config.toml
n_head = 3
attn_scale = 0.177
init_std_down = 0.0
decay_fraction = 1.0
decay_shape = "linear"
doc_mask = true
Each number is 500 + 40 x the weight over its row's rms, rounded and kept within 0 to 999. Layers, rows and columns count from 0. Numbers have three digits each. The size before them is the row's rms in percent of the matrix's.

# layer 9 MLP up, 384x96, rms 0.227, rows 174-318, columns 0-95
104:531424530484467522531395540481575472488443488472461488508405560476481513502472493486470492468511541544517499539525502547494499494535477447507510477433433534533490399500552501495472494423565544439507497596525501483519519559537538452458478451508432479461499511523475505560461564521489437528
098:498506485505428469510587465510433494510479475550477508544449467515547498535461518495549505478568541493499540460513523464501470533580421499535543507518551474540491554534489527525499447448504557501478488513471500522504405439508440479532507508493432537510518458491553481599392539521473481604
101:529508519556534448445462487502535500458483531486541462481620434527524445464568482470490507610518495418460460525513474452442491549480516501540483485462462491539544443538514444462437504509467480491460541486476486433514493471531469483545421483570465484515502462514478448455464464476538487416
093:499544498520454516499483537471469518502494568475544467504436509498512503475482508499508503491471493448435581597562530478501547529510504473486491449505522499521479583495502482466482496504511514533489397461424488552544452468498586487527496443544539509484466498567541485457538537371416517576
096:487507483468464461532464516501526449460497449554471506480510566484463486527550449463532486464453500509478543529546554508524523477453504566580467425402445433500490583500563506446450546531432439498512451571476487494507574465483481496471476509547560445478452499559512449559495468510523535474
094:491486486490453517536434492579497505447547490499453468495548437506539348469421480466489434486574489487534454573451501493477444468486493548457500492545499467537510500538500532471491524526517526455513463515518443425488485452465468532472525471495554515434541480461467474579446540517515548460
102:440530471483515444504438463575436526561503512554505523446486527455460501541403582578564535456422465459551501518434495523454480524491498527523551534470433500522495526512549516499491498534558462485551520546532538470475462523533429534517566464476515497579537513496535464480459488447468470496
091:409538470495501533509537466455539552522506537504530525496488419479534489536544503504528507503478585516428461469504565493483514530512494490521513510582497479480530449488535442576498455565553519468532491467438510464521490540513412490487451429527571453506533436511519501519477595536532537600
105:444467550510473497545551502547535528502519531447532535433485513470510406501480504513438492473559527456515415541585476545508528522461494503562523559465451500461470510537463481441539517523620475428535567526505423511503530495455464485446465485445487497498486452445440553478488490458499478478
102:500489534431547488523493441599459561517458521525438475474525473562419480487489511486501567589473559496481480496505590489496528406516454495480505503575500509522556469572537507450491472502519475488477540483566479478541539483476495468417522448535528498457484501482469480517565487552587538522
110:438525490445428583580540530479482506538390501540524459476433496473507572528557527558428501507515514529514470537540498548460493526534525509521465554471448558512473501527492506540541545505496562527534370514545508515476509447554501471482487499541462516487501465464446477475505539526545549551
087:540526505422529487470518444497549522506491577476474539477458393518469389560479467489566536561505476478454523480528633538509520520473562486548499461511525465455530520580540538489550502541500472483491455513481530493425463487495424498526483456472488478553549531499454483529503525477486474511
100:625483520533489501525463460508490529556533456548597491411498554518499453564515506508427467482488492531536481522498559482505538518467511500437541464508477501487547521510555465499487463474471450451473452516485524505551525468519527510417460443507493515483593528455475481470435513429598458493
102:488543567494460460536522496499465460519474570494560490547466505459555561462488463536459484454497411460511532422543553524496499511525514486512588537442481540501458520446440501582460467556458479515525483536463454484454443522538557571525515459552398520510505503440532501456496502535473539482
096:504477501484504508514430443546585471468492535451481537448502495502543440414529515498451562541465484515539464474554480472478485516545447567440511483538504547567546529482528541507484565489501485549484475558501521519469455475575523395515436454504549505534419474522461545513543480484509554573
108:492550526486452556544502451521468493502568553498532498466493501441510507514516542542452488433556523563492510459483477503453559550632488543479516444476494463530476462495463527578480473529517538459515473482506433425560531517530503498499472483617495524502563433476507533554474563485512543546
093:425542585471499499481513529538471542537398521494541465490536465531591490501489449455497519494487549471481471470508441443475492530475445518541565549569506458464597552555461556560489471438488544477518573497482490505503502451498500490488519564521574448524502534496492466450478456477536494561
087:478418528512483422494400526482502479487500474523523502551438458513461462526524506490516527485489453444585484442533405502496502463518517536474465492543454490496391491482474499473536497516551535565500495537405455498500510462523542441490462419564550478511469498506438443482488442511538444469
101:527491570535509517502466472551530546446554508503542556602531454530536478473444496525521441522463508437532529550506450525539510502411494447500462484574483505433537553550526487528543510479516601493445511517467501554515517529486525560446499495478517523548490550553542517435482565465571517540
110:503472492543552552444484435514490528503405532522462445543486494462481537485440472582463509532489559463513492550497490452450502483482517517505487514469559527541481493502526567455541435427524528484609499443465427529427520470503468496538453485571513469566471435528479533462456503476540451468
081:479444476467470639420477497586446494503455461487508454537446508460477511484476471547477573450510522498432493550489459480523556506522470538538518457513465525493452486548401548503493492507488524533473567445452474510438490545507512404490458508528508466457458537543515498528496473529450461535
102:535542434495502502539510440478496444467505485491493473458521446478503495558552511577582458534485481474495471532504463471448469536452485539515459505553534493496579542382480450438455516492531510488601432569531466550495463530529474554450509516469430491454472455452475509531512557454519527504
111:546413536486521527458485517538532486475486473521566496458500499402472623488478516508423541540528473489507502442491560494430540589493524490457578541534516477525513540516501513482452519495447582469522506520494440483495506539520424486519522596466501490531497496524545501429473518507535506426
098:495496506574478514434430544586551570455493520453450514501489532448476504491463492483470460450520443509493544489526597560462467518560525577498468527525514512507572493555553487478537497457529500458448504502529403528484534427561471523443526512465462490523487479461526504476488460492396497474
091:569505486485430470497460462487417508457511536567551421556503446452517532486480515464459552582536520453435550534459500475525561481490445521462428513510473529533529518561463526471498488468453474525610517563534524486520529499469512481567481440539469477532517556551560524490503504493469521444
098:539517449493488516495496465494577476433520433449532480459461454498491520484496494488452466482457564458447534468473532493469441492442459561581570499472480461474490476524519503506484536523495516526506561410517466447446562439474545574491478501478528500541589424444559478513487572431489520481
102:554529406519476569468515470548592509520443472538492508553483444481524493460469561515482452537463560505570485469545473482486547565427441484449499509574525445475495478499489437445456527570513527470465522481500526522546564491509480451539539494481513487509516474474498466557461444407533483451
114:505442549529494521394463522466548478538484532512529462517517514488541500542490509517532526488570562501465403537374515425503566465497520491563456466510460527472505510506463447526509459411496520498525578520503465477488526565508493529502382430471494478448520530489510539481517476496540494514
097:573416474518511494437494434478558533487512422508520477484498476500525465496441517477541499510541556461495426544558533542600429489520476454527472465576486518536460526500493486489520561516563516452429555539495527517571481483506503494436457501469566491492475514519583459479509558568474506544
097:437528524483469521494431488468499488492577546483534404486489526449468573508460448480526480488480521477537544512579484549496508499532459536567448482505528540510482489414522517501508566442507444460581517472474415525453498396484519506485460538453498460497491514527527423480468496557424514536
097:429486499463508511488473509470470510466500435535400481479545473503434537430505495540426505494540519478485522455422523408581555472447489500537459478502527484538502528493455552493435480450497482492459554570523485455455423503535480542487506468509514485448489439497429519528485589486486565452
106:435491499451508432412516461516446502491426557505511538532502527403505548538461468484442551467483440533512501452552520511487554525456504526519522510540493513480554530501505481592517538529544480467519430533375481554554468509442556474482513519493558475496535435502511472517461510530476459554
092:497541586500479513453514520502515488446520539508505505544502496516506508488488517521558493428529474444488589488514545552535549508559506492446534513471425410476517559525511526490482568460520536464439407494460536517515572495547577511518479518484507518531474379559500471461568432473521470491
111:487495519540493534535453496491524455488520483440584454517453516554507542446477434530533573511464424451540534507493432481498520436507443471470460503516472496522531567433523444447434483483488532466405476486500550467489511507446528466468481507506525524448489604538450465475394512527537483513
096:552545455502511454490470447490434476399515544476486461485470517534464437515457468490493504460451487513541544529546485533496504512523543567492549560453499511494542540496483473482527548498477499502483470532550581506515490484461520497573487405499478486514496465522512509557432595620421424493
098:592425514524431535513524470433542456486506523499531477457460511495389457519416505497494463459485550498495575516559437481535500516535512493508570493512438522423451474550508543508465452450473553492480536534471500504570536493508522496493432474502494538433579511522508501588462519505517532529
096:462505520584504569543454564595558535498485538522553546485479492483520441506582444518446526473585424483555538508515479516504525507503537476475488560548586502523491545531471442457498510457547523501514512510477406501506476483458488493451498511465485448423526511487463415498442472499505543531
116:471469564464554493530474516516481504525484540463469525473485508422490513468476444516454419563483567530524454414556507458427539459446511544479496502472442530490493463462466470464480515584550456551458445453429482467535479421518475577543444539524492572484510533527473530488467463533483519471
091:458464492471504496476533514501534489514489465444474525474555515535529522523508483507595505458539550477443485530581600480498398515447442506463450476480460470523564517482491536526500545478474552446535540482520522506517472508503495425485467527591517575577396522428487460496473470490459472487
102:515479497527411510530461484482499522557562552540445512462482420533485475532501501475539510528448459474490516461515485548585517625469509491564436488512460420557580449534456442511479453502484526529475497507470541484457511452494475566497516498523468522562586463527536475477546464456509495542
100:468489474459371537539538470477520505526420523483467494460481537489481479487433515550378460536369518468499541475512494501480528490466486487527510471514520433471553550499491468549537479496481408561501434496460431495519487508467525519519514464499488492462501509467527479556489460478423467553
109:544490522538471468542481476465504512515582490462496517555546554457535503520508484513532492534433476430443460557485489592480513478476537589590499568529543529533452508592523477543514550543507564524544524565518513495511447562510580423507477460484519475508495502459493530483454536561532464506
095:479464493481565533427493439492512564486478436484487450441533518407454530474504450535518545455545532496538570474451486442496465525511469558451502489471462499509440533537439477480480504481454485501544474535512413493469536421480490551461537528441465458458464525464515455467530522397434478507
109:530539567508492538531508411486559439582488510606517498488564472517514483551496463504558491487512496545482477535491563463441513476467427441512517507534481484431522453500508522535509475508437503529504469524494515447499525484533532486578477483483557569415571487546578514546435531538513528449
102:507489443529550570510449429475554575484478459507457464507532484522470549555505563525599422453507440499506492473516486533487498517486507547544503527490430425483492519499438459538510440529436447476417516490483540513442520495496454513444545485497498470529464458514458449517470596446501478545
104:494478493480456505511490475470463552455465545537523478490510447459484463504585464536450515488450459513495538485504519513439513445548482584497515546551486523510499464495474515524477480434475483439527511549519459505562550483468552470644453448439543479511393466527440486456591501491531492504
095:494414474508485456523482541509478472449459535544472563535480436581452510505464517532537495567435555513434469475546476482460486526482548564470540532470504530516511533483439513475510495548481439495584460456469434519554516486494524437538486536524510540605520441571551467495505567552493512509
106:462549458452471546526530469465525529444539454536557466560460507559537585430525475474509466516447496458507522567506561510503561431518424523422483521562494481537551506480530459449468512586486553453516455492487571458529450497524499486487524475503528472491544501483468513493483491605507562463
098:535511556542520581479516507500530523487478471536535462440526445465528514493383420507512468520497468495527573555474528504488513422494531495497535497522535581546456523523541550548583538463458486467471530513494543452563493508542484515461523457442540448455495517443476499462399484489558449481
105:499510528491496553500542455427472436511484509557543518473488421473539497458554475551527539510526511517557462549588553493546573482564457471515474526483473439502529478574533505535502520521482467499518526540482583513547514465521562535550491500515553443496578445458444431499410453530490467490
105:449560425415507556483558481463517518497469511598395530457479457473449525525561510471538513478522488471470518585516482488507471507510498620516523531506536508506543502492538475451512500592545463495491521538455428464482468481535498529520519499567524484539486401486533430521510517495483481513
104:574528550522481497604447556507498548475490467486510513547433458535515435522496481521556482507498479472516500490512521473528577528441508469535590458491448469548553499514452484529526499459484517459504498498457465569453458503541509525525550500590463481525549540509400519469576569550508433507
083:433484606559515543457524529521515548432484522503468515589570476442506452538421531509466441497542506518520457448509482425577492511477558504547563475470434514564520462526530473495513518502429497480472531489555507498471444534575490525438529505447504535449438503494525519516498529545492492470
103:507483464475471536534476521454572467515396608488479526457499502554451509528557536534534487552529467494438505456462577538522509527533452499435449528483460518475506478495478547519493477513434486501411524492486490495538511551534581466483569478518477562440568463487486555523459574498534549494
101:474491536512461534545478496522496506426442513455555451517514529493547532476518446561503524534569534497569474487547507480475466547455483451442425506519520516478551543537471536503538523569419439501511500516532468460472436494483631481539482497452507480487478515462532530559456466417558486434
110:494571483475518466447417471469534541454504493484553462502468611463466493455501514561463514502437529429539440603511517520498540545535534511457497496509481461533524534417438514512447497485500544545550468459502546487533530487520542505461486410478454505461488529529584488567477491461447484517
102:492473548500509583576515545494459535581520480452494463488508463556513426551539473446485515526467525494450424504470522519506411490453475544585454465459473506547517484529506478520476476556518516504590575569552462483464473483509467518459422491540532545542520449482521445508434497517539522470
095:459459497504454475549517497576490492492470522506479477454514506507544553429512520558461500482433521526506440477478464546556588550565506505505460510519436457536447474518468513508475479520474555456427561580600495428591494535561554468496530508506443515474515487585501469472544498531500502477
094:477515525538505553557538550443515504510487517521494513548472447540419492570461485456543580504513541504523441579508567466533486545524435445455546484465476499539542490527408461424480524498473464537516515466456485498493555560518475446544437500439515475490596545491508476545483488534455456534
107:457503423534515464463549543512477465500503459474511574501459521506554535535517470550449516514469557457483493443495500474547536516517503459491471576500485492545520508517458495505507558544510550501451532502481401538525537436452545510486567481581527544626556547479499489507525545522442420554
100:560502527517512523517499575459593484506439504527563426516557494572535539561541541541570497554423507537533523491509468506567522512464476451492494470464482519573515506454552530480509513456558521492533427492490554549423511445507461466503538495464414502465516442490515464572462489509504526458
098:492505506500479521505524453509526523532436575540525509507561474452492538480498502468405553463459502496557459538488488514460453509511492550511509467545535508544541394483516515494519559473504467526514530472472526475474476544445535478473472487413468545487561525438570467549532569464376516583
095:541470474477488532495459525563477623557486468515500513528515464480519531505405438536547535502501491481536490503469537504566516520456534507515587522492501557514496515531497495519460514555577503457564502483421495463426543568491548510503486596478465454546432439470532475551513454507554503459
104:477445470410568509490504488505512544440545498543511487483465501537516487526477450485479532560473480419554468543444502539444566559492463480579495492517465488475517471449540595536449550492485477480469492507486509518496456482493474470468463580475521460487526427399425492446448566523452518521
115:469480481481483497469545560535475553504496515492575516475520597467539511542450516507473562453485502532488467504503492468466568489540472521458505457524520491576480482501488458555510497498528517468537505543531460429461502514503502520487456559469465610408482519466630488549392538546483475500
100:515553534484570458484484492528482519541539474558512511510406529506539496487488491542521512503525482563525519539540502459506470579465470440477516484553514513488577463538466479445508544475459484432554519511445492431539432535506512481575410506519444455467443483469574555452445519568480492570
100:467478463524507553507542536443512540501437527511511485521491509417568540493570534471584464515497525462519434518501493526507559521434472486501494574459479578515520597496434546413506506497481491503535426510478475533484483550448479463519474478448471499580482498561464520512465499538548409454
103:524508427501451505488507451538501484487533424489505585485426449523503476550547448542487548518434480441543548490502478460484497474550461479491477515546421508496495421524503441416521537517458427499433532518529469421502422458508465557460509529534504452522483559519434499554456492459482527474
099:541435518540537444455428530541490500518460413517518514564474527469548516494450513537501524529485521549446491418547448525477497457456503474498474561542524522488492564469524532496440501522513490502507515510540530432471446462576457539532575497460513480443530551485494390532601532487519516543
108:502433495534483546565535560460585527448545466491524464491482528435469511503400504550465467533555548526491484522499460574505467469524511567526478538520439484512563472576493417464497549520414521530473466494438572497535477502501455540455497512471502529476455516571428536532495498490484536474
104:535527488426418533517478484512547480523477481540435504478433500434520513496466464528537497421452491492572521493479539537563529478448495551513523547501464477533584468537538538463477467511528475504515557563462510443382475460502436512472443515526501535540499450558471494510518552552493591475
105:474488460549535516489474517485564542508459551492498509505474553550502541496456477514462488478458532449500571523458492474440550566454481535574502434520450520520505551520501561601445458545428537469467442524469486406529461498493553491423573547473460504510505460514472481477477470565570501498
092:561494516465528558471496474472545526433493498507442558459569462477548502470526510481474498514431444587528498574480539568383546473467533427505500489539474492490434498542445546498428585530438527524502534520556505491526475477516522479471526473563518508506554510528475553555521526481455497541
111:566443445467508576596484482510557525472464428566525573580508523448484419468518511526467499468539529442465484486467490563492490569535515495519488538487436552503560579579438461494544511562546512474468535519515506468516474465513460464505473478539456574532506484510508471530521498488492457525
098:503527496529538584558430439550507535513536564462442535466485492483495458519458543560439551585493479533495523451533516542418505520445485461508509565496471531485579560542533531556463464488495562508542515520542458464515499492452469518539387488530491484567511513528513471441507536505547504464
106:408477541537479464461469568561467568460485541553498462486467559480566487494532498495539501569499476462544471533484514422510510463474454566517465516507464479510537422547543467520488493513527518456435532470526458501489524518496518411464479514538525543446534513471512498453529467534374584490
097:505465466521502501479490454526504498475523597475523523541424480540419540560461495523470513536450492466527506556527507434611510483510461515492577547538523483476383476540488525467516412537471534447474462477511501453521500524479511558491495466527435525452449495501466496546488478518434421447
101:434487445559403521567541480546533457515530525466487438499420561494475532501415432499454556459550499557505520527568611505488536517518588549532491555534449532502563512499497489516496536490535500482480497478504537484530450454514503515498524505507525440504451533528469466562495464575496530513
107:480491583537555543592549588444473465486551530517449506542503525500523558516540505468547501514457474502514398504556531488512517520464467526519513493501518529463563486525531485504477489461439539458592483460449467552445485488498498559522414481437426498551405502482530497510485492481495456535
104:522513467493551472510487574532528480527500485554457502518473446538469491494528522521499573520412502545501507433411525499506460529511492518494469493449530545514472515551496483391486460481471504515482499478513459476605526513552486498582551495544396542531557548480468541497412552477494433545
094:479413463568426510487533532467462519466573542508521465574490486541555492519428505566523440503443589534467497510536469534494521525480501534445554476495502556490559463523416485443480500505476453482527471514452435557547513537515513498443524549497508572488503611517549501479484470511491479535
099:476541416523491506455507462423469510448483513453520397487441494530482509553487467535429492435469477474559489638555492491481531493484471481437508498521482475590538496540497486512478549541462522476491470433547498474513488514455432535476584495534565503428493521459496494477494488437515505489
097:563477501542471542489530563494497542525504490490514479474491480543549439580485478491548516450512436487473497545534507452614498554443451502510493561490558548473595542496501506497562524424476494444534485452521500521454478496435492485458488429507454460476466417463443454572513543512502462529
099:484508562484496533485475415556536508458489503500437505426550521519440457533524470481474527529548476565538551507447540487443504529521571506502436541509518491529513545505501475530524551546488465420577469530552516468475455518569483504488509453476508493554407423478416435500544475566462496508
096:484528428591465439523496492505480516509478517545536489507480466494515546510427513487556554573482485430490502406402478537531530471493507473507479573478473607496520572459515459460495453483458427489524493526498542501489447528463511572457494480451529506451472516492430518531461498498440558461
102:520499530465485453479480495395445507430561494533468523400509516548500465494523483505534494478469606488497439463476580483457546488537509477523500427485447593565442508537427488532506488552471475431532460491486508502487479402520463527518501527460479508463524528457546478465561484480496474470
110:526459508474505516541448550439539496454503496470494533508487570540379517532482433524541520536547468447476475504532584522487504458507518419504464519460502469527513547519479530475473504463491466569508435565521506460504449504453457505570571485515515548558487475570545483564521546435523479580
094:518568476477378526597471487545515515524496506517555515482511390577490509458495508530543507528552525531534519544493464479546505507510478499518557488565458459457607494473505515499527553453487552510498497537449484536539542460547486521517416502544516511476545554488538507491543479449542496585
097:482548428445437534456469501508565521463457435456516478433463469548581493501590479528474470527543604539488502500529530467448542440545433539485469488519527481550529532534543461465500536450486516516488499480495425528429425556485540500504540548519508515452453469471483512470488523492470501425
103:518515540443519460424502488501459538480472549490460516473487498444479528470440570489513530516520448465556444481522452511400507439502467474533526538508475580533558444471511523456410484529533538475446526499449483517585474552547490411522485600517518509530491461459554480513554471508464528499
097:486485547518587506521517486552425441433445519497441481483539518516494498460460484423509504386476511520478494464550458461455518470452497525567425518556508477503448495482463531508480483521505522524471518535476562564530504465531506515478547504570536503518455412452552500550426491510577444465
094:494516471462487606524511479466484578421503482480528461535441514462595543537496532488531536429453450519504500532546584521493633498521531507496547550532492462565450449583487514546562512450503464495434539548490535493527493488463555520499474493477524515437459499483492513484474496531495503472
096:550454546518447466521504471552492534570550514506501487586475507404491545526483516495536440527524582487505518451489461561474473468410460507494553491529478486460496520572494456443462499441511458508537501481499484416537584556537491419505543523516531523404493514429475535483478519520490488472
096:484494473532472507479475474456484534549442497483435461472476508494451540424500476524598468491402514512573559554492452496469527518567502523520554531546534479549510468516473542492519509428542507436540556525487482416526481507438492454532542465469541504477460460514550554502452522422415461502
105:561493463522465534498528455414498537492476527530392520440544474487458415536469540535548493487470486485560569527504457508551572469517470554526541572491536551490522518473430504525537501457439518466494467571502550479473476531534493506497595504499501522469473561461554515495542535535476517414
097:476408533552515513592529537535486462445473496450541548526509566596529504533466411596529489576509525509442448538565442484510531524489508462512511503480451481461437492495465523544497527561545514483515453465452503539522512482502451525478545506516528489483431502418549496529551507458526496468
104:454475520441557515524457449464518547464510530532494501528461500466508460503566469521526496497424457515512449479501563495477542524516466462532504534438409424571569460475458525498504524436484434464465486551503420540451539564490529456537511430437468544510489474457464455506535413501516537533
096:492494400539488532452470463446537507508487498556463490496462514474504501534548368578508526472407489466517584534539527534516466409477512493485542498509534591543518483439521509475515566447499459538539536544500503474513505481404512502453532486508553524452501457480503567503516511448481513494
105:481487617517454468438492483532518506461493456545477443517545453534597522462531571564589480483512471466529567440467467452477532496455484570516447487476482478480516480522544521445486504480552513517479541511576612454525499574457455528477480550482481489515501514503491504499538459536513486556
104:504494503516535524476429477494500497447460478472472511443552510513368547513482454480498451478518519484497499556507473515600528466491497550472507507555448490510564547513487561459444530512474498446452480449456554462555464491543522455484484490577440476507512562453437546537509481524512566399
093:452503503556527511504414493447446507476492479520511533572520458549444478531477472567458528531538578488454481509442495498531455437578442487458499573465448536542529522562489484532533449489509498532477455490457384480478483443485525494518459381520451489497463511498560470481530493480533476483
101:507494527504528514498532468465486467457504465556511463505491429515467473474516497516538465533520437500429521523534528562429558506442479500454516480481496529483530446524463438503493451536447507517456468490463554510483554468501457597544440482469482607404455497473503566441506535468534441400
100:451468474496461514510511569494497494547454472527410563514515526576480562524449497531533552490526475487561489488487545495535497501552472519494532471511459576467489535520537411526436520541498476485506489579551533494480366527504443484486528456545521534564533477468490483520431454504505596476
099:517470519551519492450505469520494492450488481524493477537482413575460484522462437494538499478538560447491573505525473400517502478447554435425453443498501471479506576472469477459508464522461506501523578513456485477516408431559435503495479431409472498535498432496469504531506514495458479500
094:488483450523458526470485437546487427447524515535461465535556527544570482479488455452505498546469518523462578546555541447516482561485411582497501415518482556500502495568487543504496514488479528541456513574496478479491514425456587532481432526579515535493478500446512484524510455445480510473
101:506440487513516486539534489496489520517429458489435563516513487485507460568516422499495586593458511501524474463513510507469501502473483520500541482515508519467455511569564497528491514521531494498559545470410511556411469380484499553530558449508554549506534458485517601543534515465474465487
094:501513497516507435528404502548489518517485551491467496489429482523500433439424524539545493372551464539501466485466497455464517504480466516575442477535465489457482530514536482460451428489506516450559541468496505473525515551497469538401539441502475529509461460531433512578484469469547500522
095:468527509499524543568444498516495515487480517465487499453462497572531424487475455455524433493522528541510506452440544612479493527463478524517520474488482430496517524436448552548462530492558493460535567496452465500513502462517447494484514462476491525495519424367503443522520511502612534529
103:498502537552565494511497487545421508550518477518467519510449532509532532502475515573449500472457510521562498480559515505458498479523440426518514516431534522542507443491443430454577513564508473486496538511499467490516489473488520422421461537508455586522523518504599425552425532498527496566
107:598413482463577481491521401509489515491491481583544471506508506510556518541477464495477571510497505487486507472506547513556510497467534530431515533472462561493556452509527531491445494458516447510501527508399495434488448503404490531534497530473448467529494529576516483502522593457507463544
095:492502453547576538397473492468480438507433503452495422533538490533484509464538467493521429562478484515534425465533508451526542453482500615525489497531458482482471458518498559475408495485516596485499454507501502487456536503482529565509484532546462482504498528457590489507484479530496575479
101:569540540461548508526518530459512505503472524472553507530489504546457515506484376498487542418439462504491518481606514495491486461537524526529489468511531580536490450484488483481453506510532468500510600529520438483383529476511555518479484505467445594516516515498490539437510442449480459526
089:517517557503544471487524445487465515465485654474525515513496485505498561534502532467552536411506431518480551493538555408473474569460475516518464530541503530521430490478496531484529488483466525477504527555583479467536465535487453464513521452510504557534528545466546558489522556526542420472
100:443554486467430583432389506470491622495506512503486542530530483490441463484469464559514511524507486528530492537476591443514530511519462501484533431497460481555551530483510479421507512533466480517536449455466453461482537512512443512563508493457495546479559486491530471509541453483574494545
096:449502566493511561539465472480498501529472437469517459547484558443539545528423528546493524454496510510500473427524492540438404507479526520481499460547519503496416466547505532413537447472496494515485481499408536425509428435590516510472535445473505487538480527479577477499481523517488531542
090:446515580446497476503408463458491507463425485478526568532451476462448487521470456491488524502450462441532529544519408466521477530446457486519566500502521557508524517514534458410456466453493557529426525490530584529456473453511516517453569554497504453473457472535485525545480491461553519509
099:491514503482629537491415487464531495503572458513446474476483488449478486454548477540561566576570523525543435476523537517526555533494498505442512492590593430540483493536483485525440541432511486450520481543551523468555480493444496478454508490489488504518516472475504527558450460508526489490
099:434512511468489507463532503491495463492479539463465570472417487561462532412491493517467514501536524508541467512511508526524482521485437487567541564439484463527469551573544492513443515465469586482486573551465518573462448507489530496575524484562463427522452461475493530499542566514439461436
095:468536523513469480501530443489535534477419517463493486481408486512449553498495498451541571530480483401541565480525551558407554503487530486434480540545513494601557496562483539467509488518529439541520449560483482475486506562496506525512498491517543445460510546528505531491580447472551531514
090:424516552478470526457440496424494544531432509521565488450496490411507478491461549457519409520493569551575518510480461481397463479490486511568437541496464493563482533479521533456481490504536469413486477528455564554483553543542496502519523489518448464499500489516475497522513527418501498467
095:562455532447543515521452482517515538511510542557519555519470529557570478512435530548474460513491499445454490499580457574544472455464526482509503521468586481519529544515484502468494539432540572505447437586559507498551529540518532530476468499533501475522534487565447540480545506548409455479
105:491573464529451457522479537508537455470522480519504475550514515515444487456552461582517546446455539468446508478450506529488556561525527551533539527530541479466582510540485498609508511441504485527551482539429523483499496502532506460476477393513490584532576475495599519477509487498492522546
092:505544426572457594509528443542490476554470485543394462527502469509494461445451497489474468558451454468470592511538511493481523521423518500511455506442474458475422502498497459454506544448536554458565511529442502480457474536554535523465454517585544531496506518513473487544477519520509537518
100:499449516519478536571475536485479463488496530464537437452474538450428508530503502506528540550494535465473479424475420522522551474572535477520530479473406460461495495506509528459519482517462497529586451506430478490545496569590520503419523444483578518503502495481573489495460534498472421556
107:526516508489557498495545450499571489448485537487404495422502510522512507552517483506557602482497501523522600532425502440529488519431504542477437549513542410561436504541499498438487518507498541472505485511464512537489520474532467500474538481458504499552489528514523487544570514595569496442
110:467472554532482503495503546459477484554524456467565485528454502536499501524556457542531515469521523486492476453527472518437509546486447541508502554535517525499495532576482434589520485532484497475431477518578583444546481481467460534457533535484526511538482527453451603539471487438600575530
098:544497522515453465485416443575507548586508452495499482500410591513583430488435553476470468469550490443494509519478529525501550527505534520482472503516539502501594495563502465507453473503471560436479516488460546504472557541542506488500470443509493561523542528477494506394543515491515473501
105:558439506433466490481511473525457518410525524470519556417525513536489513536485488532527532512521547421543469542515479480507498506522523627576472498541504481496486468545619484489477517459498528514513521481540486431515562441482530527456601548534548483508566511496491472486539556531514487521
103:546472457530500514522532509522527536438457499479520457498453486517537530592534507488514489518406494424565460502505533531496474425557512477529545471488504481501451451437502514429463486443434442509510515609507451505450463425539491492462418461497459447497528477471546544502477502534577506454
095:503507484559487487516528504466491449481468476512514525489511437484545538502426513559582460543475488381539499515502543511513536487441570456521471428553471528507556473443476551479539568562522484493477518459506532481515478405523532467507475509376487506502505442427573506481491496528494530451
096:500476516481435561557542502519519517465504561558449556477465517442471525487517446474502484551517440438471415537489469452475584458513480536467503483567511474535446511458435511427491530554508501498495545466468475510489478430514484496422515544484548513437528519504445514441467528597418486475
099:524487547432462501486484514472523523529513530518539468492488490524438463512482502529468434473554458467426478565426508511431493511535541557441493529480524458529436519504482508503515473400410520534520502516444438506494534433417539498543515481508564535517500478498523453496444518366448512508
106:467436539417577503470452510556467501483464515544429449524591476452514448472397487504451548524523498513590471485424505459483528591522463493508517528474475492468540549472482506531458504430465516511449456509497492499490421460501490509500566496502484456452529561446444514475470530481460503484
095:520484496456403581475437495570569507505544439545447527452540427476561483509455545508510506552457444444517475452412494456553544508500532534483511489530555499509480534487506504520444534500487512471457457484508487582466553524525508504491533451511562425555530560483456507516487507571484448469
094:499475503558503490450488514498448482460516496450540537401508523479438485523467515521522533491540523514489482496502528537472524461442427518429451508470409518477541484472389385502520520461508495505475451504503460523485543554563497537471464480420546524527474583485397518518461469498455493473
091:533496593490505485437515510458490419419515518478529481564471513498448480469512477473571553463554449524513491425509460600538501440531538446519497573560470508545525508434528527526456432510481507487560495515446415502543474540526496505526440484418490503466475529523506490517494510519520418521
101:530486472561455538537507517570496523570492544519544505534499498567480567534454526527492483551512493456543454519536479573515486415473455500552492527517534564477545513480580477490407433559445491420474466475541534508445565484487544468516602528550518545447472491481478520515491474469531503480
107:527473521508440467513480445418506532465539474510506494453505545516480512430490563508483537527467545449508427509482507475480493462495510522542578579430543490503455500486499495466480546552421535573499510480543517566480508473570531566466497488537483533455520444534507560601482556556451428536
105:469541542514441514458591512461500515458523549450540466531451416520536579484545517476496457454466544492465525484466487502429505481510540460515540518475438495582453510564522498523487474501430557526518452521508430485492540475506459578508494468487460563492482426443488572485545551477534540435
087:509525577488501536438503570551440547464473588531464484519565509526437449492551386500510476529438503518560458498534514512481503543500514512447487625496481448580521480569571501540468481493492538501505524502508540466526492573502587517492484497525535515516456470570491499495491467535506493498
097:533491488415459456466510521559523509520373480521462507527459411504562484478488492494530493511464514585491495460500450490498464506542441522484451526464503464563529520516487470546509510490519535498507544472478580461534529528557546503392469417532460525585493567526548524509538527472456530473
098:516506525559492451485514517540530465531501455481422505573464569447445507487542573533574568468518580466516459509517460512550541525483503534457533511501483566516515481557477468457458478507529539419463441523507523534490546536510544543426468427496514523490497567487540557464474556475441569528
109:398502500421494469462527458466528510513453530436534464491413523437536476545513514468433566506530524486493544533531526546505513534560482520496499541494467576480480470544507558521499540515535517493497470540454470466533449508534470474466482484573476533490553525487506428565537458543393587532
100:483439482446432567447525519445518597455415515517556505548513487460487556520523441501501510538507564501495465599491561507495475510496479471581512535445489558475498468501501454482489566509511536511458468470510395538462547478503529481528552476507513591503514542485563513429512510533509484537
092:503514537454595547524488435501523468475456549547511562545537480478560464526532488558523506581499420492492484533499498405507539493530510472447462494528556448532562486480506495497507548514453475512561487538440477490452458456512484551559467529485519548496487495467437486536538451580584575476